config.toml
n_head = 4
norm = "layernorm"
init = "normal"
init_std_o = 0.00389
lr_head = 0.0054
warmup_steps = 422
decay_shape = "linear"
batch_tokens = 65536
doc_mask = true
Each number is 128 + 32 x the weight over its row's rms, rounded and kept within 0 to 255. Layers, rows and columns count from 0. Numbers have three digits each. The size before them is the row's rms in percent of the matrix's.

# v: layer 9 attention value, 512x384, rms 0.0256, rows 221-234, columns 0-95
# o: layer 9 attention output (transposed), 512x384, rms 0.0256, rows 221-234, columns 0-95
v221 093:155121078140168155041113155104082134115092114088126149145161078109060108120106147151146119068112154137161016139132170134184123150153193129161158130125162145124181140121182128100095098164123118099109088122137130211177102185145177082133143143136122070116136124141078169116104123117117118183
o221 090:028132138090106125213127136099170084124136196122094101067101148153182134129147184091147137167144089108131201049103104147115180116106078208157119098119104083085105127104089129144169116150116153134142126160114128067102144097154108166118116118132087107130144086123150119150118097169114150032
v222 099:172175167112142071118118042132132130140122098140156094089142096172097105152113097099104199120189166138159137139169137093104118160151157089107138124114107114156139228140110135144170127150085123156180146114090116093129054179177156142119118132143151170084119077083131110056099113110113121110
o222 095:101102070131144156119118151113072117151107109146090132083088119124154114083100135195180034087091144140140138115152128146163144069099150171136074152166124139130149035138143080133125125082111148158088140115147125168120177095135134113151171163131078144130129177098109156166106171168141124111
v223 104:088137131050100091078162095169095122109075083178151087127193072144168078144128096127131153127120159092088104188124142111096140128157079107119124137120100142134126135189159125047148171155136205089113130167103147109153154125159171131158162089140156184116118105155131153123101125109094155119
o223 099:152103115161186106138137157126110164198162134126096138094165160114136148116100161171150179132120101129163150106120115184093185112080161153104115083130110122139171086067096139190129077111144083137076118125174107085109091120142129092172079152133105129180186122077107099123175184177132042164
v224 097:161115158119114084094082154145075093140111136122134140165103112125071121122063149121140092172082113114162149170051134134106074071122161153130112125132096124101091088112120128112133119102164181132123195222102146128094104133149158111158123121116131133168147087131116079140134120106184191172
o224 097:085091100134109225171164132094173140126158163112144096078148146112155142157119128112087160124165115150068124119137182104123134133155097070137137160179138145070108133130152183129066110096149135115052130049063135103132162157102113130132118135195088162096092111141115184133173131205118141123
v225 098:139108187075126039143104137136134133210152115120196070193089123127137097120176098121135102131180156001111111112162173133155168148183098185116125121115150185146186156100117088085100148146105112136099109098170139134111082095096135138095137117157132168082126167120148121135108095106116143074
o225 095:059122126166113165100168159131120147101146142110083144092181112102152125146073107096105118110122086134178135139123105102136075074099178088127206132124132090165076158126118123142123160144102127116117134120106116169142255139159057105136117137127121113162096113146167121130111210198159132119
v226 099:137107118094147142120132160064155134066134100183137159105178143107117139137177158113104112117178120117083151215131143130162121121113151103036142124139112091157106139124096156129141145110141127127137085157089125204195119149127163107148070182120094141161174146145184088166115119112139087122
o226 097:110179105120105110146074138170114143202130135074097119097103127125121097146108094171171136144060147110129114107113143124119139150134113170163181237139098158088141112079202148168119140151184088161128186073139134097108109129130092163122123097118165124125100098149121172142113159179120094125
v227 097:102076167147085207167118158195066160114120168170114111082090220173130116121109073085116218078108161159115121132088143136104154096117126096090165121196102116108139091149091141128159092081174110108123129132142119055159180168123136120127211119124167137100144212162113124127133136088153137083
o227 093:219118129139148044095094103109128120111139075136135161144090065136143137097145142166145100122170158147130149189192117176170092131142130159113081165045129140154099092121153136117105108182113177172152112139079116188111114093134157117108088123099123166154119073129136136100145153135126144147
v228 099:122091145110101132119100078107215103095053149116141140130153151116172127090120160114116129120076110163183171140151105125091137154129145106189105130101156108140172118138091126190100117128132153107131128171115131132090081145192135137140070105120188190156121086113194128117198105057108104134
o228 097:106189113133191139147134119130060116116115112183105111105183103185120170166185108143157122142117102105086113104115159128127099101102133109124159121130137155152137111053151143077178114083119105108144134120134156123119195110099082108114158102120136079139167135183069164160095150133147148133
v229 100:121081172111099161148126113105126141102090108166121176092125117153177141114179132114050148178106172131107133160165116099123112113153015166161120144136158194128187080165161017137112141144172168113113090183136118138098185112147116141137090066095082145135074137085122133148131143104145090147
o229 097:195119129135195095112128100170145119129124133100140096165137093113100103132079083139150146165158149180102100105133171174145079126120242096125188102152104094098122123083077116096087143092145078128096126157118108122148165151086149169126164101163114155134112122178153138132137124120120126121
v230 096:111152159089126115127098111111091117126130108119126105141104076136181118144092134143064133123154112113116158120098166111158067157171147155145141126090157083157118201179143154096142097163130107140076097127156108131125114108185111078125138145104098146112116160104183164176073107133111136199
o230 093:092130145117199153046107143134142149163117145079108097111141133125109099109154133138155112097104141099103160129112075132110146121108124143092102144194111146038175081130110148125112094111189088123126127123095122159114088094068130141148116104155154119165154088131130137114177154103173106045
v231 094:132108094070146129126139205173101043143095097118085101142084170072113123101144129171118133078145141191101122142104159127159118161149218146127156146169198138193122143110080122168099171156102104087158059108178134094112152168148120131132129109118110162138133136126147190111076107178119124132
o231 090:104103116159143169107131104147124168124127126168142147121133138210149138183147121086103133210181141094148141133157133081146149129067090166123119148086066123092141125171113105074143128136175161153125092168119103156183118085118120101116187158106156068105150123096102106123123084124102121043
v232 095:116150156135137139110166091126095147111105200043071134055164154085070164119085136080096109199135188055091110116094143143139191117138137108145117131141106184102128113131104178071102104064167149210138148157117121106119140134095111123169102130075103151146142110116097096141185082142135148128
o232 094:106126110113083146087085176128183136067175047132170133140067117172180106219161100134137154097137066187139154132146097152086114148137101122110131146139141140123081109099134138154127153145090126067105158162124194098125109122134168101117134126201159117116109118106169184111107161174093132206
v233 096:143125089116096079116131114106140089050165137154157094094174090094129152125177093117166096168155121123142150091162133126166139161067165190148106127135126067100108129127143108126135151138155147153114098148120149105116076178104114164177147177098116096118104039127101133108108102171112129151
o233 091:088117158101171156190159114176131119143105124099154126166111179197125142173148167167146133152124103146138082123094136122083160088147124023098088116129154143118129198148153075160141105091103103105078133152123087137095097098111143105145115129167098136135208201132142144180144093120079143119
v234 105:086103113147108028078122118058144107162111146173109134186096105068123216197112137103116162137145097075120120136158132139146069121085129155169118124131160137120124124126158164101124087103088129180162144047190136152168146114142189111111064085148110162132176101099103179169180145141169091089
o234 103:130144130094160234120181117143135158109149141110129125144126123142092079005139086110120140129177140170149168154092119111158081149169093122104144107142136134080163129137123123151143158149143072135109143128151153139071119108153129199129083104053139078136060124150145145115128130117163122153